Weights of a small transformer language model: width 224, tied embeddings.
Each number is 128 + 24 x the weight over the matrix's rms, rounded and kept within 0 to 255. Layers, rows and columns count from 0. Numbers have three digits each.

# o: layer 5 attention output (transposed), 256x224, rms 0.0587, rows 60-63, columns 112-223
# v: layer 5 attention value, 256x224, rms 0.0662, rows 61-63, columns 112-223
# q: layer 5 attention query, 256x224, rms 0.0547, rows 64-120, columns 112-223
# k: layer 5 attention key, 256x224, rms 0.055, rows 64-119, columns 112-223
o60:128139098127083122109113106120134115132164142160158117104161113136120128111139114139158120128144131123138133143111171137120140168138148088128133130117107160084144104116056105099125158114160132174129101126119065097108141130126129135156128158121142115127121106131115117167154124135101142147118113112155095126150150118136115133119124127120
v61:139125167125138071092114124106095125099146161143086125101120120117171134132123069136130137143124097149144111133134151141102147164126120109144137118141117143117138097144105088113140188108088135082103111118137072143111127136123124136120142151114117149148109120112103144107138123144156120171164124108154104102136094107135131154124124129096
o61:109124108160130148133129110158135109185114137125151136121149145118131092115110143119132111136165120141120146075135120123146138139151123116122117136144097144164093080140113092126161147110165104141140100078097088118126169161124107104087123166150127156135136152129134104144152123126124136117139125171153147130125127133133112148110111108127
v62:142130139117125109068130085107171151124099125163133081146167140136104098120162150122116068138119131153145118162165127152153149135108105138138161128161135120117141165109145146139171115099129136130118135110141125120100132120156131148136151118098139125125108096157113134174126148096132122130155132122144102105122144185149154109177128111112
o62:140139162120079157127132113132156099104103161123115144119095112144148149147131124097111146090095140162108110097114097106137089161139155105143123110152132107122169111151137130125124143103130113101159172128114099151118152123150104096130110119132131157110126100087125148114132148158119169094152126124115128121139128160133076168126110111117
v63:120144158132103178145159099155086071160119122119150150157113115127156166138161134106124139123169110119112140127107102065093134152082161085090080066093128133091135140119168158144118131084076167182146164159165103183130123145102151172115111103075084129115136135137145109103119104177114175085182132155094151139152148155098111128129142137134
o63:132171126165108125103091127125126155165135148122166085165098113128105103129143151148109089132149115142131117106115140094138158072122143172143154095107111120138145137075112083158096126106118181134168134133139136101160107152147130059150150163119104083129140119130134123141089116106129115157149082133092093162143130108090081132151127144150
q64:135155126132155105122103122151101103140108134161132136054131197133112097154163137127116104118142108134133108095146093150154139118150109150119154129114145125146161153122109091152153145131107166115159144136137142132138087091116104135128142170097169095142169117123125147141093097107122158113103124100127118137151134133136133084101122135107
k64:149160127140121145178148153110155135110148105112131162126125099148163142145119086121109130106110143082120139134113130119139129152093133120152149119142096149126153120131147151102141099153129144111139108167138111155137126106125128138097136105137090118166118134107153101134119151097119135116120151118119152135124139130123103133144143100100
q65:137108132130142090131109118116143118165105152108095158122115129094116126090089119121143154119157126158125118122103115135101104109111128123104156131117154119133143086099157133130090123186125113123083174137117158138120099114134126101166163125121108158103092124126162158142096122135097140133094152147115060092118140131143084130137120112176
k65:105119140117125174137140120135143139118151126129097088145107119110130078144131134122105093173095120112138110092131118160147118162145138140092120107120150153142145159148129135139133135105082123105145141101141130101116101094088144134132106150134109104143113147120149112137125111144163132152097157078131174126135098176123114103109169122154
q66:119111118107137113143131151141124139165090104135100107158091140154093102127140122089137145135172149155128108146111139115147130145140140153143142144120146129103129104135114114134120156115134092136077120136135143146129109119131127119143122122121100091148098147115161158143120138142105104138140150148121117137125118133092154105160112185159
k66:137140140152123126115144121126127144114154142128112147102150127084114123142136110106107131124147145101124120117123123135137105137130120154126136110143154155150139116094143138140117139109174155142135114117170154108134117126140105092124156142132163145127139103128134117148139137125133176146082130124158163146133163139118108111091122087159
q67:131096093156139100133134166103100118186084127155131128130150134124141123140130119082146124127143102153143126121127144146102173122143146136105104155169156134127155143092112122131137129126099115135128145116135145084093096087140109158142157146137142111137088144127106129110116121164125158161106133140113116102124123134144137113138109131147
k67:110120119117134107100143110135118102141157110132088141117132129171158132122123175133113123126198148090099108113132110116147094117129067126153116132131095165158147126141159163126137093155128162137158137145068117105112120109104134146163106163108148185118125111146105123098156119139117076125052111129124129131177125132106141126103132111104
q68:118153127115120128109097118131151128112132123095141137139142145117138130133127136169113140126100106143111086096114133118128130120110146128136129124087140153123155157153121130127121094113134127118123112129124149131120125101145110114151150130152150134132162117149114103130133116138140156178117120132106116133135117106121142108120119117110
k68:111139144120099129133149145104102137136119157108123103139155117122119141083095112124103148165132138110127165168146141165109135112104119164153149132118129127127136131126135090126092112136125139111136109169159124101104149132124136194111101132129131075111134133128136133129106141142139107140118120100153147142140144116112170121104141159118
q69:122157140085143160179115081147109102139113119145140151105137162170134143135135115140131115085078122108111108130143103151129109115105128150132156135161163119123130180167142127152180155151115130060160086146123124111112133113118128104101122162158111141095153129133139113122137116120140132149069114109111115102144116146133125116109155144088
k69:130147131156106101180158112142171152070160125140109120104144144076135128159116122150126131127161136116129119122147129108145110124070163121176160130140121153121117123116127063095105091150133167180147143142129110166154135133137121105108156125117131145118140124098087124127139078110132138129170138155131132141103127091151117133113109126135
q70:178062148125088152155096149132145135106120115079114109156142103152128137133098135127101115098118172128148184135126164126124165115134098089113113116118117105130111075124122108067164150111141147163094100147123102082141149163127143161161142082129098170144140121109168118161139148105100107123190152146111142191102123064151101150132144157108
k70:151074140113145128092093124130108137138133073133123141121139164102123119137141143112159108148120129164154110171133156142120148165109155151138135115128144096139113103081151159145110140093093089142141158107156148126112126122156157075137164152139095106115080138154105145103124140132104115133177091150147084129083116175175131131137123086171
q71:119127100141135102136100123121158137126086138126125119101121127125123144105144153101126144144140127106098129136139131117128130108156103145104129125161154123129155135142103163140116133154116090160141139144142135138158136128121154166149095152115099094112100121121118108107102090150139166174138151117133086104111135118119162131132114135126
k71:139153072126124128121120153129136098142119116132146146161161134095130148190147121116126128136148124137148140120139124123141131101113112122113138099121143133139121150143126120091147156091144167190143143120129125132135099120172120145130118135171140139096152131132113097098118153098116065149101155129159131114136124155145108104133142122107
q72:141087100104117126100152173142124124136125086085149112142138131115122102120128113137108126097125108118166162147137144155090135150130140089118101142117108104131148127120144145136155144098122111111086124119144113111128141145134116102119113109105130140135128131147103147150136132119120142092178154160121115174065160112138126131125125121196
k72:159090132128156069148129132144107134153136139117128132149132114159070124183153141092110112154142131166129131120084124125114108152159176119137142130137139136128113093133138121129087121154129106107136134103139149141111103106157127133152118130150134125125089145144123145128126126142120125152137141073150131110139115155133142120126057124139
q73:123083105163135081127138115121139103090107122143135139151164131102124131128091144098157123101131133097128127127120131158083135125138142152149147112147128130112141124109132125150136136110116147103123135098139135110141129097128142163123111142149091118145117138102144151150104130140133128106096115122095143081114152141138118103161135096117
k73:120141143138118119110118132133110142133117117148134135110148144161130121110137092117104139144108103130082158113123122147137156107111125142114113105105116144117093146122153073106126108163096142155146095123111106102113083133136109118132145123140150155087111098141148125097161124153124169131116151133135117144162107124123150139115119135131
q74:096116137169118140122109099136146145100142154165154136116144120113137161126117087162132089151097155071137117146180120118141097159097105170140130141140112102128130143147159117139116098103123197137173109179109114161139164127100154116115119114134124129099147135127115083141174098109145112141132101087151078175133099131159110128127134121083
k74:154157100147074134128113127110147162148134121105124106115126138153133129132135145143113144129089118141140121125129171132133132144165105094166129126146133121127105098136113125071110122107168112174094113126131120106144172159155114156149132113152126149170131119127122147143115155122142154129184154180129161113095111122109146122114116142107
q75:107130077149129120106113166141150146114112160120131120115129118123136142122097161156159097083112148100132104110151121142128145118114119111131165137139115112122134115124117151115139122087143158126142085111128122126124137155117123138127135137101137119121112136157107110123124126104133111145137115144124113120137140110125110153097139130152
k75:139123167132126173127098112128097134159141122128126138121163135135125101133127109120132108136153128143135163116133145121090153154131125130115117106128124105145160110088154108137124130132122131133158180159095118092129163149119101114145109127129133146126093126113121115115116125115164142132149128118145117092146105127125137098165106148149
q76:144076130157179101138135139132091105174128158133125114116073163096128131135133136087128135141177108154079146133107093145127097110191176133120131117132172153158150141103129152147137126166089127115100178116122146107114118112107122111114101118170122094103102129171157146115079121194095168126105132108130105104128144135099124117135132145183
k76:099151103144140109142105124127142087091157095156159176126137132104139128143181123158119157091110131176154117103125102126146140148121112134147129144118104136136140156140153094134165143187130160111174150096157145121131139101137097134098168128126155132104156150138128138110118153105134079122077099128127159145194118108133160137115129117109
q77:138146097139137160114112127107148138136107109126132099096125119114151123148182128098124124154162130105144137119119150124124159158122166124150148108151139109131142148132137092085113153081105146134130139066127112144098135152120118150147133139161127125157115112142150128110136147122130130149097141159135136143131115112133133110115127147137
k77:121126123122122135109140120150135156137125150109182175118143126174120142125087124143111109093136129163137098130108114149132123110137110126154099133102104145158130125132112149143140089110126140130128137142136139135114137136147138114136103119099147093111176121128105100109137147136104141121112138104112080133152145157109151165161133117099
q78:148129147134130122099077100138158119082125129128135094151149142084105137117137136180138119130153121154158132098118109103135087106112143138124131112101088081121090110145155124114134104091161149122162133134147110134142116140137139109151153136176121129124133123134123110121127125145151126132156145149146153142133115141149069152098148104099
k78:120103126121116137132105145130144118121108104126127160087156125127128165156126143159137135158121129108156145146150155123114105133123123124136123111156139109134113086102096148132117129104082113121121187114160144171137134160117133172134118107112094105110108129121142105126113118097113143132156127111121127106129091118142160126120102122112
q79:093124146133120144130128127138144150107069088103142110190131103157117140119112110132123116145092142099121153124138114101155169098115076083144118104092125131135122103152154110173099159083123120172122095129161122136147123153146128155118112114114149140141151153130151111105160129107146103130181150121088132172095101113168130137142121110148
k79:133134117121123117105122151127128157135190155098145101106155107121103144147147130124123112111142122144145117153131162120138119117130136137106148143135138098114104142114107104117126142153110088146119135149114124111111123145110149092132142137116094138139102142094098122152153167108105106144138112107117128102111146111107116132112101143162
q80:098177161131083133163101077151115160082156118171140088130184106112128162111126128173110116162069138087147125119150114098118119139083103098152129142097133129131132143158152111122130108127138227110169094180110138155148177102100135164104150122161122095112182135129149063127167120109160133139138116109169175178149095122140143127108162089081
k80:154143160111111138101163149104135132120097111109142120104143102153132120115128110133107122091093080102121125149126163138119158099136145159176150141168108084107099139159103113108133101107145110147117125151125098139117152149141106118145087118102083137124123135127097132147126148095126131121186111127120131127083117104137123145141094128153
q81:127137099140168113183150093155137137153115105120136134116105139129142129137120150127128131136144140115160082085108116082132106116132123186143159100161147119149148141122106128129131128151097116107133169120112135146143116102120116124117139124105116091095167135120137106110100090090156147145099105143118166114140118152132071126145139158095
k81:088178145141131109112148125107146121083120159150127133111142098107126122106139122149123099125121132117118136137153120120117143123105122105106130125124121144100115137140137098111124078126147165142158130144163136099135128115120109103140107124152142120159181142132131097122157117126112117146127124107123139118149093126138141119111089118133
q82:113169084106162064128119102140107157177106151173159148150119165107128096093118137128143158110137181079099158115108063135136120158143067161109105114130131158154201160096139116140165097168109140086152146143104164089108102104128112112108159192153116121091158122130059133063109107132146137153081088143110106109206122164074123107141109149115
k82:104179153148143149152134090109121082086113111112117127112146136127155170117167131169119124179090082135153097108167166139182074070115149110151143109132112164111117175163142092122103120131117127127122124129147150174107117110089124151139131101137152142131165162123171120158157119123142163116102136137118130184117134141102116146146156134130
q83:120155114132162181136111133108132141139146137164145121121125177097132138144157117112149123111135155121128142077139061106171107106099121131144121118144132135124127165139155090152097107150119137096186140099097140117106130085094136087113121155135135127082143133139107100114103101148122127159103108111157144125195118165090162117112129099050
k83:129163151122096099147103115147096100037151107132128110141157127097100159097122122134140121125113105143101134134158161124129122140096177106130122125120130130101157163123160087090139099105125118117129108127155129163161121103098134126101115102139116120140115105138091125189149121099141167125152125090153095138089108102117145088090141099134
q84:143069149132131149137122145137105182123157123095095116138130122141119091146117117154131122124073093136107157149127160131124155118155156135140117149083145083122130079095125133155135149122157096143097089118150164137146111164138148144129160091143105152136071111121177127131131128099122190148176143119116138125123132113117119122138097120134
k84:123113125103139110104162168132123116127127153132125136115108122164097139120150135111139150146152136151139088124111068139124103093122158125095131148133150110127144094112110166119130156128122117131154153112110107136119154144122155121151150119107156124110113111090112113113076137164116054087135130140158096123085125158130117118118148107187
q85:106155178126118118112098136118119132076086154132157087106155113099101160140123108154099101142096148107124096108137115128113108116122124111155102147097095144135116165136139079134112137123186146136169108126116122158155151134111107102095159087151128107098160146109155083125150130088149158065155140114125147173118083121128152158106156119059
k85:109122148121111168162144164142159167088165110113125126210157142143103100135131127133145119124122115127167149161135139095131150136140131126157114126134158116121105120142155135117133131115148113148126108133151178124094160142157113109118131136122157138121108140110091133127131130129100116131184129127097130115107133109155125096117141127180
q86:147125117136182134127098111118111072194137134122139117085120168145140153126147110113136147109178124126114126099137093133090123111131174150114138126170148138116108152119090117129131125160104158128116128156132108148121118083154132144116097161131133132120152146099146143117086109156124131165070113115146108081167141123089119135115085184116
k86:123181088121096127165145052127138113125103127125126141127140126110144144120137126129110137124102121097112131113139105118110166109147108083128141093100135146156167161166147130130119129154099107137145122121151114133112112158116112123117160094140137132129154134150158129081141116125132138173099127118083157139145143130100140101124106112137
q87:129118152110103130134116165134142128074149110109134147146126105144133146127115071137121105144129129163129127116120189094118089103155149128078112136110133126112147100120183143116088153108175144083091137136151131111145134120106130109152135126126107126123143136134136155101132141131128138119126126137141151098136113126122124195132102153142
k87:139112109124146150123133111141088137131131165106138122124106157142121131122129127149136140162122132124133172162101125136131182140135127145113142154134144109110132126117079110114122125122108121157146131126151127112149108154133140120132130139142119171135103122142138136138123122156139155147134141121130120126132140141105111131135105129161
q88:138116138116121125150097123137118162103105118091156096141130128132114116164134078158130131111095097111122116146147151146141098113139137112137129105151130148129111110125118134146127156119131125144151126137124112106123161162084147096118148082143117165145135137169099136160142130139141131116169146152127118114109098119120163144156137088105
k88:135128159131141113091135144123159087104126089134121147136090126103127133127102156096162130158167163135166142109124117165118158138131121106140114141139140145145129109133129121123113145089136130144108136092108178133144121114158150128134149152128134139128108137111108129128132121111116147116153121138153138155144154132128125122140111141121
q89:146105188147112125140152168107096165099118138084096122169158129138111128159131146152152117118043091126144162165123156136147173127095139093145076120088135087133094076136144103108128134122123105145127099154164133158165153172119140153155111064112094167144096127131117138147144153150097116136182144144122166183070116166148116134130110103174
k89:139076149086166154115123156138145130127149089104127117116103136165123099097083119107104123101164148157120109121121123166108158098117165136131138150105135098101113079059117156144131150069134106122069115065111117094115071122135127169144106123094102090133099134103110166111102132140118127068141100101128056151131129137136183129111110110152
q90:125100137141097124120101142120125121084134135133145117133166119107113144137093117142138119141095115129140120163139153136137129092123144128138097139120147109113101122153132098125129128136147167098131089089129106177143152191108144117126130098115152159104111132113123133098142136103129092138145143151127101162087119093136137146109120131121
k90:169116188115109147106139151133116150138146120138119129140129152124109121128111105139131139148128143140135137147116114125130114117117129105117103096105156115151097094137101182123135145126131116130108094115103118101135101118097129133118129159120106183134111113158128131135111156137125150102146132158129158093132127148134148171129111131118
q91:153125117113140110108137133157161122156128150148133153097124115152122117117124110126129138131103119120129151126111112157138135088125148161139144129156160095128161151094147150179149118145122145110142146140133120104121121059128124119126129123121137135135130142137098145129120152160131137124087114097145103115146128121126121135119135166124
k91:101110133142127118139128109157114105100134139117096163097104135125133133116107119143172139143140136126134091120146110118111133151124120141128150132113138155115124131163134126091125119168122124111135136132094119118154127136128139104099104137133103123119156130096161121131133123144125159146097124128123168131145133133132131105140112132136
q92:128163151128130132151134126127138139098126108134122107134146156081162110110129119151128153111092149119110138114140135111144103148111103127165120127136128143147162149108160120109132112131158183095146063143102142135113156110128117131111117133122170072099139115128113090088105130119117140129106122114151103152152108128155119140105115124053
k92:141125157103100131142124119135080134142106124132151141125122119133103144116121128152128114106115130102129146156134153117144157134130106163103138117104087116113109152142115100113096112115119163109131158108131133109150129164116121135163142091182140193156133156096115125156113118152132092112172117123149127116128150118133131130128131123122
q93:167089136082117129078145170141102148194144146112090126170099137144116068142106128102121134133157126116097153148103145148105128089150181094123105112106105097132094083126113145144107145143123116107034117175171086117143099129170132118130114111113095123136086112123171143127115157137104116155162142164094117116089171091148118118128094135208
k93:146098096168184121135078120111161141146126113101145097107112124141120146112146130082117153130158097155101112117143120153090140132132097127086153105108169133167133102120138163139125167133100090116125187097112098100108121126129135144150167128127128152100114147143139212147136111138094145148074136096128097117133104158143120144122105148142
q94:084159112138122146137119104114107111119107134130139106174134121137140160162118139128127142140140150121105123126130125102148149138136147138105139117111105122141110087162130082129156111109147198157141140140168138094147134112120145095154167102138140124109152130137138114085137129080164139092112123129155150123140123114145089128117158109097
k94:131141157113125151112115119122145132098115116125136139144178098134093127160105161175121102113141134109137158112139147092131124119071122151104124123154127106134068165097127109107111133119075113112119120116121112167127113134123119109104118138136095103138129153140154117102134131098142109127162111169135161093129100082147124121117115121110
q95:114177175116085155096149091132127132077121133148138101126151124117121172144114140161091094162077126096132111124111153122136120116118152121160093121143117135137110124155127122105167143118145155123160112145087126144130148165096138074095093109137172129136174111135135091149128128112162123118140169127153155183124072130139122123113134133091
k95:121110126069093145128123150105143140144097114095115106139101122154098141113130115145148105107178116130122143170113132119094139165126119118151137133121103091117118114144112123135100111085151119119121075122114120157118151121113120151141155121096105134136108135135139130130124163104080168123168136137143142113075142097159116132128114116116
q96:127109134105121144120097145130139144115136152110126148108131130124138156080113130095168139131143146115158180133128138146115124113146150081163141089118139102080126071116121112137096105102118148136132090133133141110162126126141110149138136133123134129117151104139120108147124129150104160164160126082090088123102120135105133148101141097145
k96:143141177133115110140148083111123132130110123138111129139116145127136111120131114138114133117128104135133138167111103106138159119121109135097112175134118128134161142125124139096113155129147069140123118104129134107075113156114161120144115137102131117172125115140105131168099130130141135133123132121146119127156132101108128129171109150125
q97:129136118126124159130125118106150124118105144143142128120111105119128144127127094137130121168101097130131147136113086122125112149137104134127120106130114097124138129118099135138111125091130190135139131170119147136139155155122107149131160126152141128091160128152096072151140096114133097126143124111149124125154107109113117127120142111082
k97:135128146118118143118101142119118135090122128131135105133155132123123088126114092076130138093101147118152129142135131115129122142118153124124138144109133152140133145155107101161135129162120126128125135125138118135148108133135136119123131113138113115118115117113135107134125126120130118126155167122107138109115144119158113135092136160115
q98:157102114138109098142132126122096140128084108128168128135173113147145118167115111131116136094136148134151133149098137143105164118145177123109130126120130117130133106137150116127094145113134114141100123139156141130130139160148110151128094116093135119138080128145142124106107150114124081095140142140110141157107132127145119130125129143189
k98:129124127125141176116111125136126121140135132090122149142090152118117116097122112124086149129136122132128119135103113155112139130161117139116151124123126120139106153106136128108172129142078124119134166136154126159099139119117123109144162124135125098141146135108129148112120144153122146143092131135112128099144128141143109145120132175146
q99:105144136154130132130143174108103113150117122084092114110111114117107113121135123136108122114105122125125121120138144118118186143127120137138138141086099125137127112116090142136094094131133126121139140119080105099115148186146104142154135116158129167138095159112120074145141153126131096131166110168131123178132146138095155151114135121164
k99:151107125100105136141157115113172124148129140114140124150165107125137118134139118128153127123150096104107151108110131100108122129148157090096100136125137099103117115100127132134157136135147106147098122142129132124130116130111115125138119126149127149160120093144120172115172132137140158126101121126109110126100109160113126112174123160116
q100:136171114145144116127116098109125095125155144127121121121153123117155120096116182143127106128152146100127146128171124135139119139151082167096139128132143145133131162151101138130108100113151159151108127112101132117129128067085125118154153167130162112116143140147127119088155113126166114137076073124144143120135122139162153109103127110066
k100:126112116153120139134163122132067172164132112148106102118149132136148117111107137126128111134123114157124157126119141095155130145118152099126109139143086101138112181131140093129132125126098103102159106153161098104152142134144133128139119112122109173127160158106146117152133111133130136111141131120110183136134131131119134147123131149123
q101:138145111114127102088142139153160095110158136119127128132121106137107103167121115145110122162133130176134093095108127118120102145157165115101128116132163146137168115124142121110135169149133100100116145149128139120153116071101127110157096132131148097165118107144125148167109117151131123149121106090125131108113151137155127118129149113173
k101:093107137157118148125077138115137129136146125137143140144124108095116140139141127127120154093157119136102104147129113144137117134095080142163164140118125133114141143118148089146101145123145117119149135119109146138135107139142127137075143137118105126123155134115147078113114134100129161129156120102153143135121103124128135102083092100140
q102:124144178164091119137121089129153128129107091136138150089162094085118166107141104177124102139097118086142104134142133097154140107133124142144120107106105122110139162162122109130167131108148109169162131152070142141141175133103106108101136101175132125113145165135120087092147126136157115123104116156107132138152111111098173148092148117083
k102:146101127136136141069153125111126154089125134115088118177140190152138125134120157156136111166147146094108144139159117109107120113137149122147108168119142112114081105156126124117100090114142133149124098140117131137103139148100095115129125134117123124164121126117117124153136153101134152107184136116126142150095122132104116121170123145117
q103:117172086113170110139151089105123098164117136182145154135101181107113131127123135113124148141157133163104119071081097098115114108178128162176170121181175165156185156105126173130120104168102156118118169112165115124068099048114116105120119201122123070108155139163121157084138105124136172160031088085136112084163141177057073115107069116105
k103:113198083187151144150116142144145112113130145163120127084161112087164140086167156172128134078135104116119127110166107142122127125126132158143164144127096142149170222159124106125147132152098153108173121127107146137158113124120134111091101111147170132118163150138084112105140103148146129102087104156130149162179110121128129127137173130072
q104:125162116143173141101131148115129128138167141111141144099145134092128154149165126101139148120146130154167086122156078089109101136122159152144150120129099131124167141149136121118131104100131149107134123124068156130071132108121128096112108135149140143129133116103124089105114114145138111121137105120120169141131113129174106150107109103107
k104:171140130140092142175075124114166107141117099130139134122136135127145152121108123165118117104159141103146150121118141133170142144086129139152143144138132116141097134134124110148157121123143128079151167123176133135135127137116117129117140084106120097154188117122119098108155153140130097145142123148138128126126105124140153103119123112100
q105:160140167150117122129160119130166081156122134113122114082114126113117106138153128115159147160167153137113131104158131105118141131133078130133124142147130120161131149123102119128146128128106134111137174108181137137107137083132104138133093173110115136130114112079087163119127136162132148143073125161147153114128129115150151127086126168150
k105:113152090111113149109129141082115114130127118128106171134114109107123152132112155116108121100109139111114131116114111131154100152104160131100135099135126151127152135126142130142130163111130150146118113142097137103137131131104151118151146109124175120126091152164117140141143128112121097107146133109100123156152147142085142107126130106084
q106:126092164107112186135140147150145145120189119107134115156153155135105113123132139158119135128103140128153158111137127115110117097105144162158135123121114138116131116151136138150126091168168154139138115130098135112111133127122125127119147108132126125123135103124168130110150126092142126153151140110123123149146125130124167126113136119115
k106:120133134139125115132125128149103151129108130119085118119150119140141111127099121107122151144138098124097122141141123118155152107147161104119141134149168147110139131148132121115124142102147076149136113115117099145135160186133151131129130136119149144164142149132116153150101154159160164128124122129118155136077110129143121126109125141128
q107:128164124117164131137094111123114093098128135122161107147127111129126175156118121118117133123103152144167081135128127127140086103095130119139103114137125133120164162145112079130125091136133176114115145155109160122124138088113125117108133109127133127104166136121113140132122126153127140148126111142163152131150108137160149108157117142104
k107:141134129133115144100149127137088133123139156154145087089140101126133146122105126146120136118111116131097160126141130131136172163125127118153120130140132128141099139130132144116126122098090135105135081080125109112132134111118141110118103129117114132144143138146125122149114138125149127108130113095127119127114121102108128121078099111148
q108:141114080190132142130116141126096164135154114092099142143079136137112108131125174103142173128143105127093135121144164143144143099111160118129127114121137159130162100132106122088117133141131099138128161123106125116124099096154137113133087164137107103131121120131120154122149121131122081131104113101115103099118149115114149111116103190145
k108:138138073130143086118195122093143108142128129154145108104150134134156127168117112122138122087120171141128147123122117090117117104162087089110123110125101153104131160101138112122111134138115151122131124130123152130133146120119133156137145132099136131121146141134121149094104116125134159148103099158137128164124149135107119137122102125106
q109:132126107137164180138138119121143105154118141105113162108133136129110133137112130130092120126116126149120125123160122151149118108110161143106105128124138141144150167118128110135097109147134114142122144143171137117129090132129116119092133146126112085108098144114122141138129117153128158114108147117117126120126159148119141128168110146131
k109:101156162118116103092108141152153124136125141126106134146109103161162167147140141139150135153107140150094146058108112106111061127154096129124141117137093152110132164139123127114124147137112129133141096113134121157117133155112143133157134129139147139117140126149132123135159131108107119156095104124140088116161129140115100156132129135116
q110:111167119161122140116105117119134112141085121169109151108126124093131143105100116136116125103155115158118146097115112106116120122125128135137135144122089102134159144103105150116142174122140121142123140129120127127150156117109132084098145128141110109131161133109157132135114128096160110142113138154151125091134139106126116128167149147135
k110:110145086135105148116116138113129121094155121115159120122157121142143105116112139154128148129101140123114087135105113115117151170128105139123159092141138136133136115125137080116148121111144149118120158121131113160114129126151121167144133135146102127114123117126138063122125123122134091155159135131112135160103137150161141122100124140123
q111:132122104140154167146111133140133123131139139129149139132133110135156073128120111109114111110131160128119091113117113151103137105153141127156124141145134129122175155154145119138156126146067112134109159144082114098143102125137127113119154114094149115151138130110112119100122124124156147144104129098130134131126136140084110137129130137099
k111:136174137112123100120151114123105128112118138140116146103132122152118171129148125110115134099132114114116142159139136116144071132098140113124134116132099140104087115137142143126147106149143147110154121144140122145145126149134125118094106162139137126117139146129106130134134133137137161099101128128123143118133114125119141112164106113124
q112:122093117115127077113102160139103153118136152132136142126119107154135102126109133141140160141145142107130118169128128166114111119136117139130112123112145135128095119130096124131074153138131154153147099130161134099134150121143118124121141135112122143123082108111115129128127125160103127132146146118112118141141145124122129139148127140168
k112:143128101108137128127130139142127112153137098139141130125150147123134086164106119137109077142131136156127111098116111117113138109149132120104142130160131125146135111113137143107166081126159153135128147127130107178102093118127165128125112135144142133116131129175151156138134128102123129098128118135139133093134148122157146131084155112115
q113:110114114143117116138149120150149112121140131116135100109147135123112098128074095135136147133176143161089139126114134140135121119143125153124112149128118147144127086111143152119145133123129126139095155137160085145126100104125134147119109117134136097128106102147152124128115123122130124106138117123127102124157136129123143152116104131175
k113:117123115128118087118109115137109129129127131136115130150079123124122106137186130113116154155158102123096095158117107115133147119120115119156169100109150110119110130123093120114135161135126090143115141133140138109121120147131121140148127166120101113090104123122128078116134141143111105131097142128106135132133136130111110078095140103131
q114:159133126122136099145179138124094133105108097137158121112141128195129124125112115089127161131185109110131117161154132112125123109141142109122111101122109122139139116144123144143127111175128113130156113120161102123102142121134123142121122120128149133121123159123149136152078141136109133154139145096118155149105147138154117120086162127102
k114:100106129127119117105131101130167131102110135129131109141103109118099129150148121143131132139086146115139112140132136134146172117149121104102124127116149135127122163133149123093111121114090144097125123148118135125129139126103152176157116130118117151151119132124117086147168139136116143145115138146097149140144125113105108139176141129169
q115:130131094146114103166146131138123138115119111145134120092112112150137137122123133151095101125122147113114078110129124151121114154134112114162124141098104140119137159122138136102134093125138155146153099127090148144096118140113133132106127163101156145144117148135123116102149151117150162142133124127146134122138095099125133149102158115095
k115:127119128132143159143092142111140137117102132139111105156161113113110087154105125132122122147125106123137122128135129136131153133173144141126109140178126092145115124134144128117104096144113102077127103134126129131169153127125111103143143115136098110141152127119114110135139109112089127132143118141103129151135118150120161049132129100128
q116:146086143117122126119098160148141145146129140097151106174134111138114115090114112170127116126144114096120110169123155092166157106158119092143078158092128116162085107137127155155122119112126153151108103150142096104161155172125122149115121104131120126143118129136146124152132174120145094122159138154098162170097119118151162142109121137151
k116:154144107166123152087121137123178137122114118142148118145135106133148145149147114105123118128149114150137114111113129153090180140133126135117105122147138118126112092130121118138163177125132075122121146116131160147125129126091156136141161138112114125119140146141063152140139142124140140145181139138119132110126131140124127139150114120159
q117:119125115122157080155144139111080091169163100133129149093110114095108169127099129103124124104190140140156160113105129133168127161169165148103148158141120176110145114144146099137101110151105090136145172113159130140107083135125134137140132142113104153106117144142132130130119115149114132121115154112113104112133146129147156128145134117151
k117:144118120111153165133154107144129099124126142138123124151087135156126118100148120115131116144092114119149103147144102144142117142114115084176123082132121118136145147121138114155160124150093110109121093151133124135148157126092099119101128151153157134131121131120072165122148126134129137113067108106119146113144128131133104138098110146131
q118:105142147132110138146110148110117154121125144136140143112151104138150117127151088129145129125095140116098125104159108113133134132149137145146098122143138127115112145144142145133132127107131154101160126163136083119151133120130155137097126142129135120142111141119119121140125132118142143096094124111162135165140125125110138091135154115105
k118:134128146110119129088145098135121127130142155152133155137093141192149132105142140137107137129121145116127165106129136154128132146107126098119135127138128125122117131125117111092133125149126110139090128115111139145118152145135083094143101091099139152108131125125107104142158143098107103136144127153120172109124117130109096153147102145111
q119:155119138144173094130160129106119091129145119141116140119161127145132109103131138096163155093132115086115113106145097131111113108136121134150125111150159114146161153138125143121129149102108153134135112146129126102115146118111092130113127152129129138118159113146119100076133125157116143117115129115146083125145129136136150127102115195127
k119:099152122126119147135102131133142140092110129156104128127163140124099120173132139145127112155123142131076123130113183089136118153133142109125145122118118145128142144152155116140135113152135145093141158126119135141135101131139150107166139150125137127135105137114135110160111131135154139119118101109111143091156116130118122165113133106115
q120:118144102182120120166090074108114122100132121154109147127138134141152161107135135126136150142117142112075139130129106149140129129111096137133162124148141147138121141119134134174128129117122122148146148116113160124107116118122130095098102140132136140115153104140116083146126110132144144172099104117132165104202108142110109092136114163068